{
  "n_layer": 20,
  "d_model": 320,
  "n_head": 15,
  "n_kv_head": 1,
  "head_dim": 32,
  "d_mlp": 1280,
  "vocab_size": 2283,
  "activation": "gelu",
  "norm": "layernorm",
  "norm_place": "pre",
  "norm_eps": 1e-06,
  "positions": "rope",
  "rope_base": 10000.0,
  "rope_fraction": 1.0,
  "qk_norm": false,
  "attn_scale": 0.177,
  "bias": "none",
  "tie_embeddings": true,
  "parallel_block": true,
  "init": "normal",
  "init_std_qkv": 0.0295,
  "init_std_o": 0.0,
  "init_std_up": 0.0295,
  "init_std_down": 0.0,
  "optimizer": "muon_variant",
  "lr": 0.00809,
  "beta1": 0.93,
  "weight_decay": 0.01,
  "lr_head": 0.00946,
  "grad_clip": 0.5,
  "warmup_steps": 200,
  "schedule": "cos",
  "final_lr_fraction": 0.03,
  "batch_tokens": 131072,
  "seq_len": 256,
  "doc_mask": true,
  "train_tokens": 1199000000,
  "steps": 9148,
  "dataset": "wikipedia_en"
}
Each number is 128 + 32 x the weight over the matrix's rms, rounded and kept within 0 to 255. Layers, rows and columns count from 0. Numbers have three digits each.

# q: layer 16 attention query, 480x320, rms 0.0977, rows 2-11,33-43,65-75,97-107,129-138,161-170,193-202,225-234,257-266,289-298,321-330,353-362,385-394,417-426,449-458, columns 240-319
# k: layer 16 attention key, 32x320, rms 0.0601, rows 1-10, columns 240-319
q33:120148124115163194166125155116117097163201177085175110141108148153167111130130073142140106161155173174192109089162108158133161156146124173096132103121139044063073072117014112154168097143163077091120100122159169107176093171114179110158131137
q65:152087135113161113079100088146128143149091134090098131102105141146106078112177161129093154148138162137143100101125111150134132133123151086145168098170179133126124126113122090115098111163095143072110137092132099107134157149112154105168147148
q97:149100093161120156172096118135168109127142205108173100159116160145160189123169083132119179157105119131120133068098151167134130075163111150097116077120121072133104165145127112129138086198065150128065150092171126166118121172150119086137179122
q129:133161170142147167124094131145101081142135110115103092145117125118171138161136171132124112182120105137167144095153128124139123104127113104154149142116137128154129138132111120107123118097111158104129125127095120117132151114144068125125126134
q161:103112112108159108117130082105136127134080125120129148128075157124097189167147126161156158157151085130187119078150108183161085196164145112110151066111135110113147116121120116068101107099119104114115185123179141061089121145138134107129182177
q193:154129149141107127100100099130135103147152157130139114150127146157105127108116126120133131132134121115101147129116122139117121126139097130117128143142147131139107126119108109141119124125149134124105129154120136102095116145125102141122125128
q225:093097153161111148126114074093148157138123138093115107100113103103143137197125137132104185195108145128169191052125120117126077127193109134055145110092131148108111128107173080137127083096104121135073157139125116067109148129171170110144091071
q257:106147157134147144115155137135127146145143195136147087133114130086146108157177109156117126133115145165150102128110155131121128134146105100115113092095154138080122147133170148161114097205105071107092132066126121087159136104103132076100169124
q289:100171188113106137131138132098109115123132151123112129127109166108165163120164097178151129162090134119148142109149181138153136135124120096153154120165135132123159155138119143115165120121147119092074117131133146124142105161119127130109160142
q321:140159143163075102122147082170102089169146166119129088112166153135244147084156170142101160137157108138143196074088180128133157159101122079128108134162241121111143067150167136109142077166107147081071143123085136114124122095112084094164150194
q353:096148135166104150130114107152172124140147142122114141120119150119153144141139129149070146149129146103140158115118159148172129188139022103110096093103171148096172131147119128129130099118117116135073153095173092114112134162121099089123144198
q385:113173137126102126129127136160135146111134131126109092127100138086115166132150120162106131125164140142170106086085166116102140107152126107116112112146143131071090119101112136144142105144123147118106157082143179145162114182115109135122143120
q417:076137151137132127129086131143153140149112202125133129096103173098183173131191195106112112138158125171152161116143116140111114131170146094155095079168180072128112140105169119121118078090092020122081132116132173109120136089152113084126152133
q449:108106135155107148174094102139115156126150192134172129093078127114143131160112170175121123160138164176177109109183178142164147136146132111147101068147165117118139101149094144128119122160123126121093078121138130084171137136103094122135145131
k1:135135147173135128108116141113124143137141139118110108164124142112138152105116134145109107120141132135122129129139098143130134138149150132139149107112095111099117122118121104116125107125111109149152113144104135155149151132128151124135143125
q2:128090091123179101153106143107117193168125132078132154163101148082211154121155145156100163156151127169128164061122143137115151187129087142135085155127126152086133146137146103120107158114160103081104130141118141079138120146105152094090127149
q34:133130098130161140115111121158112146129108156120128075121120135128130179130138139151112105138108144143117115108135130130055165159147108127069120117091146084054105133082162118110144129110166110145110163128148166131138127164129137104143179153
q66:150127151145204156051160106110156149060076139108123133098129183116141169117147113100107162108080114153156110083124167137105121085142105121128141096104140148137141135102146099113142090127122090132136123120116145100144150153155130180138135129
q98:067119106168118180106075043150158159145116170099102121082150144125167207123169163152149112177095126160133090073111135120134112123135106160120165060082152154071059163085173119126138086159165096122069148100136133094150125116132164093092140126
q130:163150163132118135092119129103116106163147111123130116151164147107124165120118099152093149131122134144152096137101135121110099146128107088146142126124182139131118112128118118155131148102140065113106128147103143149123149118114079095152126129
q162:147131112127154145145130140155117133083119097098080136122135137154139165164155161184126096155112077093166111129112122152139115134150129118091119081086192082072085161104133094120136062154194049106074162114102140149082120057119142108087109153
q194:133111139140114152134110121118127119153138165128119124152111131150113115107136144116149129143124132144128119132118150127118104107115107132119143138131144121111105136121114120131126127128148119125104125154138129125140138127144103151136117136
q226:137179152136139111151132066118096098063085130154139130091156104101162180105144159155161129169117078130139136047156142137083098161143084119110123115122170115045086092074134089152090059184109085115086171105086171107109165128076081115120124168
q258:129154158128102140081146171117148140144134154132150126166107134118160102140155092130093129144141131151133128111123168127136148141125105101144079123104184134079117119121150116161134111179143063126113147117114107115176136091115142099114115117
q290:137155084085145154112146114098171139105105076087138116128150147120140121125171123149119135117082162125149145121156138097115105097156105128159126114133153137107095093105107115139096160123163124125087129159133117113115126120127107117082107160
q322:152131139123155099162158128127123073178120111152137137096113108098157184117210085140099098095137109142105164107104070158109169154132078069107145135130170137077090164127147072112107084180139105093122159126148168106150158114127115081166183179
q354:107166139156150125139089132141105146100125168129132104120144202080217131125140138156099119122113168156139120061064125171185105166153079076127176103123155128105116105090166124136142125141155111123140147103141131098116152110092126107093175116
q386:087134069118127116117114123133148133096116119130121108136139157138098126131124107136143142135165114132150094077132152081121116117133128125098138135134180130103096164113148125159147120117130089075117171141131117125143158137118131115139120170
q418:094149223129143211123172140171112137112119166152128093097105132093147180127172113186031135103172166144134135071139180140054149123124128151126132100176192126102088128163153080089133118147124090078175214161087106096114120102151081086108106182
q450:089171142165168118177121124164109172116099066199159141147140148099123167111148142170155152133091169104116145081155125179094100130136115115120032099170131089081098095178175093126112093155086160091087121123090147120136124123189128120142146134
k2:099140095134104123073105125138134105154170118113118126107151110149104147078106154151143126144111123113158129136138155130145129113161151079122149117134117104119128111142098123159114148148166116129137113118130123118149109161127116132117134154
q3:090160115192147132121108162111083120123146120093150135175154151101079145134165146199127124121125096151146135152175124126130085130126140139137150119155154109158142139112099122119115147145192153101102149111097170134114082137134091111134156172
q35:103094162152143105140151146093119153163060140137116173166111151109136210145187073135092099142091072175080160073134139136064155145131114093140160104111110100037068148130138089108085071194190136088130099143144105125145207168089112166075028097
q67:188133140119154159062116097102120112119115100171155123135093124153124145092145114120207117106138082159123176132164137167101172168160100156073161131169060176142142108123208088117184053164076058164108133043119108124129144146060081093127123161
q99:086075080145114139150081127123118188140113096087131102206112132145147116161092136159158165113077083129125135083149118145126122117139156125107142172135129149136062171038092110133177126178139138155158140161123108111105093149104149060120103084
q131:159160135158096133124140108133131130109151093135079096112164174126150135125146087116116158122116131093148101145112132140087089143068096140140136137141136133125102118107140125094167179134141124109152105112099135115156118148096104125127125147
q163:131188139127102115165106076153153157148110174108132117125138105067159185085144098217133131145133098090091215188146133118153070154093074148125123132120107195105130110084098146131116152066117163106117134138107129119113110158104149108013104139
q195:104121106152080113140155125098111101132106142152112125147131137140128117080150133128155136143157102165126120134109140143111143134072127138113139126164118107164111180079145087106164095122120119108138107135121081112120108135110117183131155128
q227:145150107177167155107131069066112107162142115137132140207155097111101213169108077099201083168156098149109120095120131110186132159142120132113192178155122095152105139148087104127086118121146135118117094126112081133143134146132124154032192154
q259:096137188153132137105138126126168161144109106113094134117142102144073146134128082111145150127076135116111093106132142112082127149066124130117105163196169096110104166113144149118170109095170116144089140095109082092152180131093117108128129123
q291:155103148163183098154176117088139140115131121059164099172133157111097114157124115126074162161095168103098127135120105120100160149091151150177069054152139128133124091121094107082182166139140118104110082129104039105141153129108080055091119177
q323:103128140123127109140141101082121160122100084135119156126139111132197152088172143105189136155076109072143122158097088132093085131119108180077090162162112184158173110094138169099141158114090169113114180150133128133144135089087135063120107117
q355:110148141129176081136134126077106126086076157196111123092150107126140123137144099088165133153120153036083147114096097129101168138065138179094159162129167166131171137113124079109062146064078121197082132129098115157127124183129171102118081112
q387:123110115162096139134121108141128149153133144152100164123173124096122110114134142113111062084130137109125094119127126113111086076104112145101137159121119116159110133092163168152173147143118143144129118155112129120120075150149125169161101134
q419:092148139168128137154128157070076152097093134121149143170128123141110101165093101160124135114077117149171142148113125103119146110107104143133117191192079130098129119114161179069144147119133138171154089127110127046110072168123100179110093154
q451:131043136139146155121179107085135062129019129090135118095148166117087132104202159144140123111124111165106077108084170136084126141134050116103096128119156154064112147179126093119163105147132019132089094110126131102172101189143160061109105079
k3:103125122145125130136100130115126197149119129149111150144128135141109119120082122169120140128141163135148067093126116095159126117125104124153117141113128116145153139160071109142092108180105132097155142127142150156126131159167103150101099111
q4:098105121091164123108141110120141150017069134109120126127167110099096114140179166123130134146125105160145074107128149172087162122160085089103126061140156104115104138194158127169090131186122029084138167065087140128179126130134107145080171155
q36:120202101197106155112124108144129143121121108105053136140097079073158177065171110137185152139223092124145104167076125160195118124154094133109167158071145118106063097079152146111137122179160082103081146116148159096157168065106125086137167135
q68:062158168153104162131140162149113058143148135117163159183144132140068221128149137138106160120062123136128114118116162099204141127130097134180139149095146106078135091139121153160104111202181073119094168151081101118109091095145128081074135116
q100:064133115137123135107114149129069100093104094092066114112094116124121153135143177170147100155153101164121141057098064173089087159114134113172109126142190118062077111105125135115072134161176062041106143139124140093115215097102177158163176183
q132:102122156153105106139153129131127098135107170129125129133116107136114164141116165144089129137117089132149117092135118119092133136100123095116153107159154106127102113128113117138137093133143118125059143123105130155137128158127129120110097137
q164:085126165163101096105080136173080172137129160093075141068098054057124157134133109129100122131176105155100090069067180148105165150146128081130090130116166122099094133096173146116099084132085058082114124195137128109195131078098158154079156098
q196:133145140127100115119134137093137134136100140096148108154110130145148143103125129149142149127116118142120130089117135140134132106173117103146161095086156127136072082147137107121099135133135119137104109150154159109124130114113089126137110145
q228:027145110119079102123105184156130185110124109051101154133147107080149190145086155156102214195121054193087141106061137237117142172160143113099146099099163096084096167080106116098058174127206060055076139150100127110112226089150191124129135156
q260:146186094069102154097117179152113152086113164093134120131145176105150147083160113121131176105134154140120096110154153179144147178157130125149103100129161111049104119119117088182173159191134120124142129112153139125196186114118119091112155176
q292:120131118114154159150140147153161134102119122161149167153122157074169138135132151130112133109126083133155105100106140119138158163132132125106129088122135140113077104136119095109110179145163090088110175099097137164105134126138125103141149137
q324:118096164123077180148099143164079148143160142124103098119117117110123086123057161161159160154095115174102090137162099096108108088108156107131149098140188097111161134144141110106144089158151083114075150113117180113134178101178139090120079124
q356:117139157149104188129091096164074109041115113080080138106132162117118158138165104133137171163131176139132052114123123204165119148179140070115145089108200137046078085181129112212078160202163070109109122065153149155160180111119162103121161109
q388:101134101131122148168119116096089138086112088136104150155137124147136159134166129150157170139122139150116141111127128167137158185158156157126107094123159118084113121109145105121106153159149091101055182135113114143174150144132147069132159093
q420:058146123135132083099107135121178105072131099074081165116136112124152183143101105108094196174135123127085147094066083204154182152155159106122150115105110134113105133094138133147102160172159072109076109155143201142144156136132158161152180139
q452:140119166149103094141126102100091149117148132100124121122096153107206097181129162122047136074115152127145096133053139147143118111163126054111180115060118107072123146111095114149110081104180090082077148141159190175146171154095135148119159077
k4:154132111132131132126144111118158136102145150164156165167140120166125094152173105085130131095116111150104152119106144091128164132111103132132118149129115159197152172130117124106128144135125140114064143122133119135136185136126103141135146132
q5:127071208070089088144143077116098120080083117142104160146130108095142142153150081103204102081150155147097111133125107159069170142162091088100164109103179102112131166159129218155098144205103032136136186049162246038213161054167154128154157149
q37:162108085083145098121127105125152170137104153143126138054124149067143104092208085129110091135141123147151104107125121089126145169109087140088129167117178153080089149114163148135112117172139136117108180065096165146159141141099120143147133079
q69:164126202126143123087106170157115104150090149167196125183124120132124173100143079173124122088078121212135150162152117073126078115093120104040140164127146099057108150146144168126132133110167102091109141082090150122143087125181183177101135182
q101:084096170109167136101095156145125129143145112201141072059128109142121101090096169175148098142137062125093064121133076098094181175125116061047078152125130108044123106079121143165181114081039128062146178108053233111108088117079211164095151115
q133:157163180106094088120125126144098118140114125117153122189130111124156138099148150135113168148052137108125132097149096096112122092116152064127144110103138119104107084103146117122139162157175115104069109133101135140133081138143082128115110125
q165:152122229103121113168139090169118169136119116110137134100130122120169140127166142141139106088146094144151077108095119104087114134149092104080081141042134122086167146154145164175178133131130033117119140078153177090174116056140097095166114049
q197:143134168086107128112117131152090136133136161111180078169154135138143122130128133147122131158119117152105121095125156107153151100152106094175149116105144139135089083178107154139108146136180121137080101110140164115125130119136125155135130151
q229:127150191151121062164149062105137180067153130142119108106108146108041184102133112143151071160143115113122095130136113103087108161108108084092194143052137094057145197113112140135149086114124058087143173120099218042173173058117191095168151201
q261:160142162109103177152125145137121134153146146097143140134106117094129123090124097113181135126126127164192078151165113136162138137150091092109124090122155115073140156093139138155183164176170113122131147120117196112179158086116146129146077146
q293:172090132038152170161157078144094157086084125167164150108137118105129098122174158147143096135155108123157132121086145058095102130154089106090114105118142066105113125113149157136149147161110086126134190054095163134165199121110155181157128157
q325:199142167108113140175080128115097168091120120142087135103157103139139119092118121172080131128119088100182078101083089141118120169101108107130104108122147122113129130121152166120142134136128072097122112039069167076172079126151118151165089130
q357:170131188098153126145084087115100131088091102181113116143119103103115137094155133157147093139065132135151061107126082085083082144127082109105157124135141133052139171125100156161161098174152084150123180061130175163160120073085180141174155127
q389:099134104124101137129135075132081197102157087123199104179142103104069165157156117163189138157053101107139117155178122124154140139114116089080110118105185123100112144107117110137188091103223119119088131106152121128102156058117135085119135131
q421:129122126110121113149091093131058181058112101141119129082086061120129171124159118182131094088101149150116103116114092124076111172120116034092177116080178152090093103095123128171180084126137067105096158131088168086156120097115141144162095153
q453:139114169113111124125141083149115103185149152176136084128135139130128058087145095095127065124127140061191153081150095070090124110164113057090157159103168119135119128145122146127158146153100143143092195075116171169161176122137117111124070176
k5:099156126116099097140062110170127134165140150108127131141132166150139145099094145206176123175160187124146136104152148149112181142124118160139097078105147104119076108077142187154101096106153130158113076099124126076127174155135138085064079109
q6:122127087112154147029138183131114148148131160123124132106141170137153150140130096150097216106153115112140146152133181159138089094115146107103052130153130033142060103095164031095118171118100182152086058092118119194079180076118124087167096169
q38:044126157158107102153143129062150108064148151085097185205150123166073135139091101088176090134177097118112110143090126151133102154109125122157071135170123119088142134125106137126079153126172155120073232173120061066137158157115108122156126117
q70:089093070157146080103166086112128149110124169048139145136112096157115135171171125192102120161126160110160136097108096135181134149143088137171107133158061111133165140081125142065132174143192159137054113135161113138162153150128118083109122131
q102:058165085117094154159137105193099127108113122138100182139123174131115120147157123144122201131149152104130165135132140154199114116176070183160130069132128125081120109151109140115086155146114183142179117193168128164106122216181073116125096119
q134:094118092155119177123187144088103131097154142110115185087107161154131130127124115105149128117177116138195142191129111139158125145129120143154110126131117101163098129193126174125139107132062114141166183093159112096151131122153099124088141125
q166:122120086146142108055156141130119132175099067144163175145117176123119134106141150183092211157064123132126179127114179160103152088123115183088126157163080136161193151119151138131097209115172187126096180182138059091067104113181145132069142118
q198:123135098177108148143117132148105088094165135136118137083107130112133149103150150073122092058151112096171159154119110151111111129123126126141112136140121086169179148120127150096135145094114160140161155119152084121141124164145119099079094109
q230:061099074130157114055122152152111128152138171097119143209141146061179141143130094063115192136171083127089164107161170160142142079133084161123114132118122108105105145113105166140108156111161145106145091180099160130071135124106127145132105134
q262:082129106181109129080137175098091115149171098058123124163066152123182118172144163158146181156075151132137145078106145142105158112139096159143070088101083118118090123139175148167152169095135171178127092156104083125096190161131117123156139114
q294:080114134171108159097129203132193138132156122113161102173118172145070149155125077099129132168086152102149137132123169164135139073100166194116128138102155130114115137137169131164102125071134079095162090223156093084117117183164125110104093113
q326:117180078162120162172175128098156138139106112154125087116117127115099099042119134134118140154160105109144163148149180063146154090072097176077168101221128139159137150150119090137149135185152129199125147084166062155104134140138154108074152126
q358:126112132147141110096138148112102094153131111120137185131122165098151129172139126120119217155182134149064167141080149184146193108133110143111100134160162132161104132144124144134125218100163118102079133183151111145129154125113076049180131135
q390:181138120138134070091160159098108118168089139074163097136111130100163094193110140132104134115148110136123179144103204110146074165109157168165133065156070150173110117137147116125144085111174105153109108169121098133120096135111113104105099101
q422:115096043155144127088100147132108187089120077053115168133182145124153165140138145143114127064167086086097181160186174136223142138097174110128053103124133128110146096078126141156076165134186181104125126149171109140124123157194108109128115071
q454:132104152122195102117088155141105115132177041175103171131150132082108110120180172101134088155142118120173170128185119120116168095155160149131041063114118158107079194196201097100150204133136157072132059092169122108179125112153100164097084132
k6:127186107147131146204136129114174091117136132165157187109104141161130120131075097143134147152167122139116085138126153186082106160102155129153193100173185133163145191141129120148140092171125071119097193090168109114095116130082136131136082164
q7:113110121140111125083047149136147148178099159110115130171135123141119111124131111054146116123083092134114090138125098150138175095143102077086123118113169110112112181163136191126118122153107120107163099107118220104154125145117080152144139125
q39:148111141120118128130088127127112118112122143130131172109156111170095101121128090099156097142116175130163119113169157102115133107160145088048106175170206123137092125153149114154180144130060093087153084117129220121172102109139044185159139130
q71:197105152069161132097129123084144074154140116166139125102113075162128149147139152094075118159075169159115137135162142110130081127222179066092107163128123107133131082169120148080122123177128085130181123088096169121161112121129082215175132143
q103:146098159042159089127097161075116097149090132145114132134142109169123140103140128113102154169090158128129117134158034113080145116124121061147128100170136153048091072122084099092133167065089123145142072075133158167162106101099148166158113161
q135:158101157093116086114114138084118139194152161105160133178148095134107127140121143147132125170139120129132096107136093087110125089153149087067137158117185113146150111127103156103140169100173088155142051096117133162110097114171117090173115112
q167:196118154049161159138090135109196124194087142139163149064182101123144155142106142100092163143106171125104080106206118143103152087215105108099160147107153126059109123100117187113129124134135087187171102093130177138100115098146151152174138088
q199:130083162107080087077076159089143194138145167101180100225183082193139099198096125142114120113101100207090115062121132095124127117195134094114129128115183099095089076168068193093117164119180105158156097079127146145116139094158104127169117114
q231:149097109119160077137172115067153183205108198174125125168124111135171142152165122085107113170087192140123095131181119126129126107130096156105193145090098133086093135128094171096183112132098066131139139115090173048161133107140152080150123106
q263:214121170080090124102155159111133079149115132145176127156140101136162138181128163111103110160163147122114124148163114131146212095147175042033150110036107152025141081127020161174141121110070112095148066098173178108173110068087108166185167066
q295:152129146083114126125144176106136115168122125105148077156162133192116123144158144045131135081121142174154145112129149118125064102166153121110154147039147063171161110133087149132113168088084122123137121060121145089157083117130108104141144120
q327:169172144067160092125136135121156138161119191153138139157204085126158099084122157091110155125103112143157163129115063104131152112120144127092133116150196128084140113132152220123071109161164113109144126131115123127166150123140129105159157126
q359:133072176056140110122085137107157116125091141192121081176125151106117123140123180094093146131144168128133136088149117114095125116143119099091156139120176158085116132170149169174087142085154097081147140083173168051083122060104164123163172106
q391:114138127081202097086129124081071177161143091101182090150132078166130162148171123131102133150164119148075105102149047107115117100151173067129187098066120127110102085136081181104119120104168046083146078134106167105105122042089105127163141141
q423:212119151106169104145157133153198121101136133186116126072165129116120168167121070169113133112112192165104112065107086100077112103096132091114171158117163167123131152149109164127156096098170077101156134109111185081194117092173154139111111171
q455:155140142082158112147125103136110123134080128137223092144152117169128084164161168117142089175125159105124159139140090088144090073130144082104135154124113120137100170136149131110114079110111122115112127125122166106139131119170111152124138148
k7:156140116085124082061156153180056087145091168119130158078101105110140107160215169130120116104156126111100149171147105126165140138080127098113131147129110170066167135133168108134124150110193094132067089170106169087112140145151122118178162119
q8:112065082084140122062161143058083143087104106097134149149167155059148139193088144159127100168087130116142123142163155069126133091102084146157119162110145084116161130158146143116121124117086128102088158147113152126162143075115102141085092111
q40:063166138153124170113128143111164151094152095128098100168186116144107117125096172128101165126121131160035126140117131148073153097139152131127139126122125145124143138121138146105095131117169119102097169157097139121155134067178133136065148106
q72:101151125155134061104160154156142147070044133097115172175115132080109157068137092149144173122087112057102115112100138124089144133053122089139132157169095158192164131150153156146107106110187112099103143130114078116159149094143123117135097166
q104:151047180134133098083160103095148120148113119095142084089139155138156112167119061077139094144146079072126154190098086110147087067139129117098093117133101146153180134152117091115089116157032121171121129068138176084166143172134109222199185123
q136:109100218141057083138142141143143161162107101132094107189072194095194071145183098192114091094116146119077109075117153105124189148142120150131129115144085151120133150093135122135200065133151118128086102138188105105129141138117128146188173126
q168:140111128162142124164181084077160120120090106115137157168148112104110065120106114150131153119114141071089108126212107165104150143126097144145095161148093165145140181145098180151084099165121127133138155169171115113156123001135099114067129142
q200:146119210125104102113162130173128142192112069116105101139106160119152130166143136153167099139115108122098120090114126127104160144131075124127099117139121112093148143138159155127131106088140138184084117101126155089170176136097088116169120176
q232:208089119131126148127107138099133176081105128131109069119109096126124125148140091143152114131120147044099090166145120086122120111116132195135078145136123090068144146108151183147091122138091120153126174126137144158115112088149111177074080132
q264:137145052113117123129111098155115167117096107151168169117121089068162083136186120183102131148103115100125124154132167092142179128087140149088102144127132167183184154059126083099160106120180174165090152167081082118138157099120170091073080139
q296:111132105099095120116155148137117137085100058099085153188080126076125160137097115148087120134147132108109142125125149117066124140092145199104134128173112139068091163124208060180162100128196144156038093173097139136056122089114146121124176214
q328:103153153171133088111168174126115192107146078142177161211105101121124076087152138150134077089106149130144125073198119147093163190117114126074121128141097180125102160094151187123108064198133098209127135143125144079159175135140179104126157158
q360:148164155186129141101090127138091203143128131148098107166104104106126102119165128179148125114130089124149111147156137103090128197068142167165133145152105216147189137131078131144134138121183104119024174111109048121086147114149119058113164119
q392:165145161071132125104127142086186148135088156130113116189095162105128102144116092117154106084131088140125128097119100147126099090116113140149161077147072082187141115140084132094124092088150128170145139081082153100112097133117076103103174141
q424:116166110147125108126160187125109170149114138096091125162154131107082069141139194177164129127120139165129133087126147147115155164142082143142092117192105164139176111160095121125090139149119133220096149111083143124140134118140113132157140128
q456:096092194110127145119125147104108163044099154125107061161108175150079123109144134106125093232095136074108123156101140095130121116127087151102169143088128144177128072174136132141143136091117156119102162169127126146151119125100104161094127134
k8:172179104165133159110125118125123133125102098101134087136186134115113144114149118131082166164090183180090108159101120156099060149200077160165165101152155154166119124138092136143099153151121140129138151145147069115176093121169110186103137108
q9:155069163134115137166209111131145081115071127119155123073100031152136130179167097136162122084154129110128138116076171150146167167103148092130107111094165177115205197116093171147076090155021082095086148151192121047166124074173120167129155082
q41:143119115159097166100125173116141100093070097116156129152086115119119104155143158109131156173118070185168106118135148161105137122134154149128126085090083140068070174152132142107140181098152123081101111096119153150084150075139110166154117117
q73:113094088109124117118128146152144107103213162155134131118096069156154145140113142087111124187143095112125080179147081128132115116110147058075190111085128147116109096126076166136082132113083110110145091110127148074065128137162094173097086120
q105:153159148129095073074117122176138134092164101151119141119137102106110151043119136117105132171108113165149118196149113167148094067141105150071137113074124191126166147133107095106142098109116155126097125128141153105085103109134160163133155071
q137:185132092144140147125068165143128110085100148141115115135161082131186120113147094092116212082098157163159146098167108111099197093147145123154203088082136129080068079083130103132100144113061138106057104076170100124130125111154131178109111070
q169:099124116102106107097124112168145159119111123130123165163143170149168075174207110043159084109100141100146153194121112109168177123102196160080113111079183165077113170140128164188165166088162172095082147149130075075135143106132153154158153108
q201:125117191141191086109060220156127164157150194131192114133163075137114079193091039147146195143109137134195132158179080081096088105074093143104160100104163153123197099107114122157071102123099115067004136062149151076094131065136128193135167127
q233:120170130109129132154119097131162123126097090109113127085129088118056134157144062072164141129146108080173096123183137126166165137126144103081111092081130132083145148156126151149141101130139122119139142154137141065146114072175100193146172081
q265:155160122176086137138097165181151151179122091113143111077124149159156069092149097153111107132162124132128144127044134092109099053090158167110089116072193149175111136040186133034155190116162133129098094116076151065086091118112118113133103110
q297:096112113097105139081121107134137127132085123112115156067088085109156102161124168171144086138143148128119151115132143135137176120110079151126175084159151126106102194108165077130181124094205106105031133160159063130104159097055112110150102129
q329:136141149136144093091076149131140155104117095123113130054106110160115111124140102124169119133142180152160135142162124114085176167051134155067084085124097227140173113149149123098178112143088087116039107097112158126114116060165159130119181191
q361:102118113145110128085111135093094120142147096118120119149153098084144085132207119108161101112152084157185101146134127146119124125060152122097099078129182127111147137087188136103160148142098115144106108142130151115168101092146114139134122133
q393:157109078077077144132151103153165124146125100182176168116159088119092140162113106171113105124134141150175153141160135132137121085126116096062134139111132104130164177128148162094139092139129139076149090050168166118125078109154107138132136078
q425:129120135145097118132104158149086150156135135089186106151129119171128125212141150148115114119138104202082115161132096109121149156124079156117123127088151129097127115079097175127095192191121140162086093129097172106115137110148105182123078131
q457:157094129140145115170058119139082093080068038173105117049123085134164132091145097088172157161086160092156092168117120132096102101119154150151108072142158144157083114129139139152161112097147129129093152087119104163115151174150149129154168094
k9:112128135131120188136143122149097080055073125130168163106078099144144128172175170087125120143136140116114149136147132071100145092174142083117125072131114175104157121151172160124192093174104106089138157081108095176111122127088106085118143137
q10:105121155127143150101139159095141172160118088159096112150182111212141158139146147109126116067136125130152124101178108092154043147097106159122181146133079128126100081155091143087133138140159122186107099113110123140079178196172078046130116093
q42:113063113111173101109179120142193117142086136169083116057148122103144152116135144106121100077176086171134111110127118134150061130158087183168179179160133082101113096045166105109086153108140137131164127125098089147105127215163141068106126064
q74:088090118124149144090187153195160077122068136159127176141177149170099048129188093135159125100168144101125155119119139082155154135062103155171102132104101158073139166134118121112160127105102062131144129126136178114109100133076073129133160137
q106:115108129095115120110176133140179097117133106200149098089069163147146090073118067102088110070145134090140102151139129079182056138130149104179142095047174144120141124172123103095149172110052117146188187098091164103141141184140067164129079145
q138:109111118122150061122082121178179160102087176162089122166096120137117121158106125091134166073149173162152179084140077116154142163120117121119168132114149106073092158104125102137171064120102152159178073113091156120119131163128135131123151142
q170:189137119156094144144099142210130132123081120152128044063126133146106115134136109090090128106153103094114146164185108140100030070175129133115145136107126102094111165135133107090109138137099057104164139132102211061126071170098101225136121198
q202:095197074111061082161107139173166112119137096146130134139105123107158109092147105088137146105182136097183118127120034129148111141067125103173155128178170124117095182178149139097176088070048084145155132068083179107092106121074109129146114109
q234:192131128184135069176148136091157125087105112115102092144162095149112184139146138099162098095142173172135121139096100072101107062114126148163151131095127111080075152084081161088117080141087085130166062162159103149131112154167130169083112131
q266:100125200196151147176107153180115184147107119168104082070110166173156165118164085122144113124159139106139153151104074089142107116149130134140143167131137157079154107078126099100107182120079095168153129084027137083104093141146123171097141174
q298:093129165186120147077098127119173117130086137201064128101119201167093166142155128065161172093146092097106112163135066157130112113120112128164167150101067134076116183102110118101110090129048097138175093132145231087151077123110049144103210105
q330:150137095141078154126112185137169114127091089134146116152094118126102049142165133087116159089087148152150074120167094130110128128088136061169150136136105101078120178154127120136124162084146138090191157164159102009116119184101102134136091077
q362:118147138134125122086124151148115136141097160157085117151116114161107122109157121093162126069131135100152138122141097123187142154087167134100154159128091158075129182137128129094110143098123101188127125098097200152122102138133090111115164091
q394:097160111137139102127153193083174142146117100160087118193181106136094104124151155085142105119139119134155136156118117108133129146124086124130166119159050077116127150116149140122132080114028079100154128086072165110135168130109126093140127114
q426:122131140153124111111146132162176158115111166146173176162086119139089154145129137131130110112066185090117137088135113052118110135143119145153125106132097142147115133066170098090125122103068133191114078136105082136118166128091143123117137089
q458:132109128115131095119151156129137085138088100140081125165145147168100090102153127115118156108132115136143157161163082116170132167062149131148097152191145165088131169094113157093181148120120145152140105142100062133164094168011110082105126137
k10:020130099185143093172135138173150131117114174000061100135065108138127114165093173151137124183176089165090199192069081134134095142103031134103124110113143130143083185144138141126123121078112115141227135167175157114076104075125093078134071072
q11:135084136090126134123166109089116122127142078135159112063145074103112159125115086146168078099130159079070148133155087144130108136116102137091147165088177139158092158114132172151108122168114132135105122105128134179095128069117146112098166176
q43:167125165130085096168132091099068143131111086094165127150088109120102100093155178125145147130079146173122138206084097107113168139142100135147162081115104169100164129098132215118080123151141166169145080099074110091126135071156131183072148227
q75:112161095087124120017134097110109141127125079156109113186122182104077101077170165136165147070071084026115114111129112141178209173065091152049160127144129136137154092149188146112069104123223160104103110150134151136122087031172098110128135168
q107:101094178112137092132119099101086127110146095103161126143081132173138188140139159158182069173166119144132113136148069174120150160168123103121151154153135086094120123111107140140110086132195183139088160130092146176099094132097098134170130133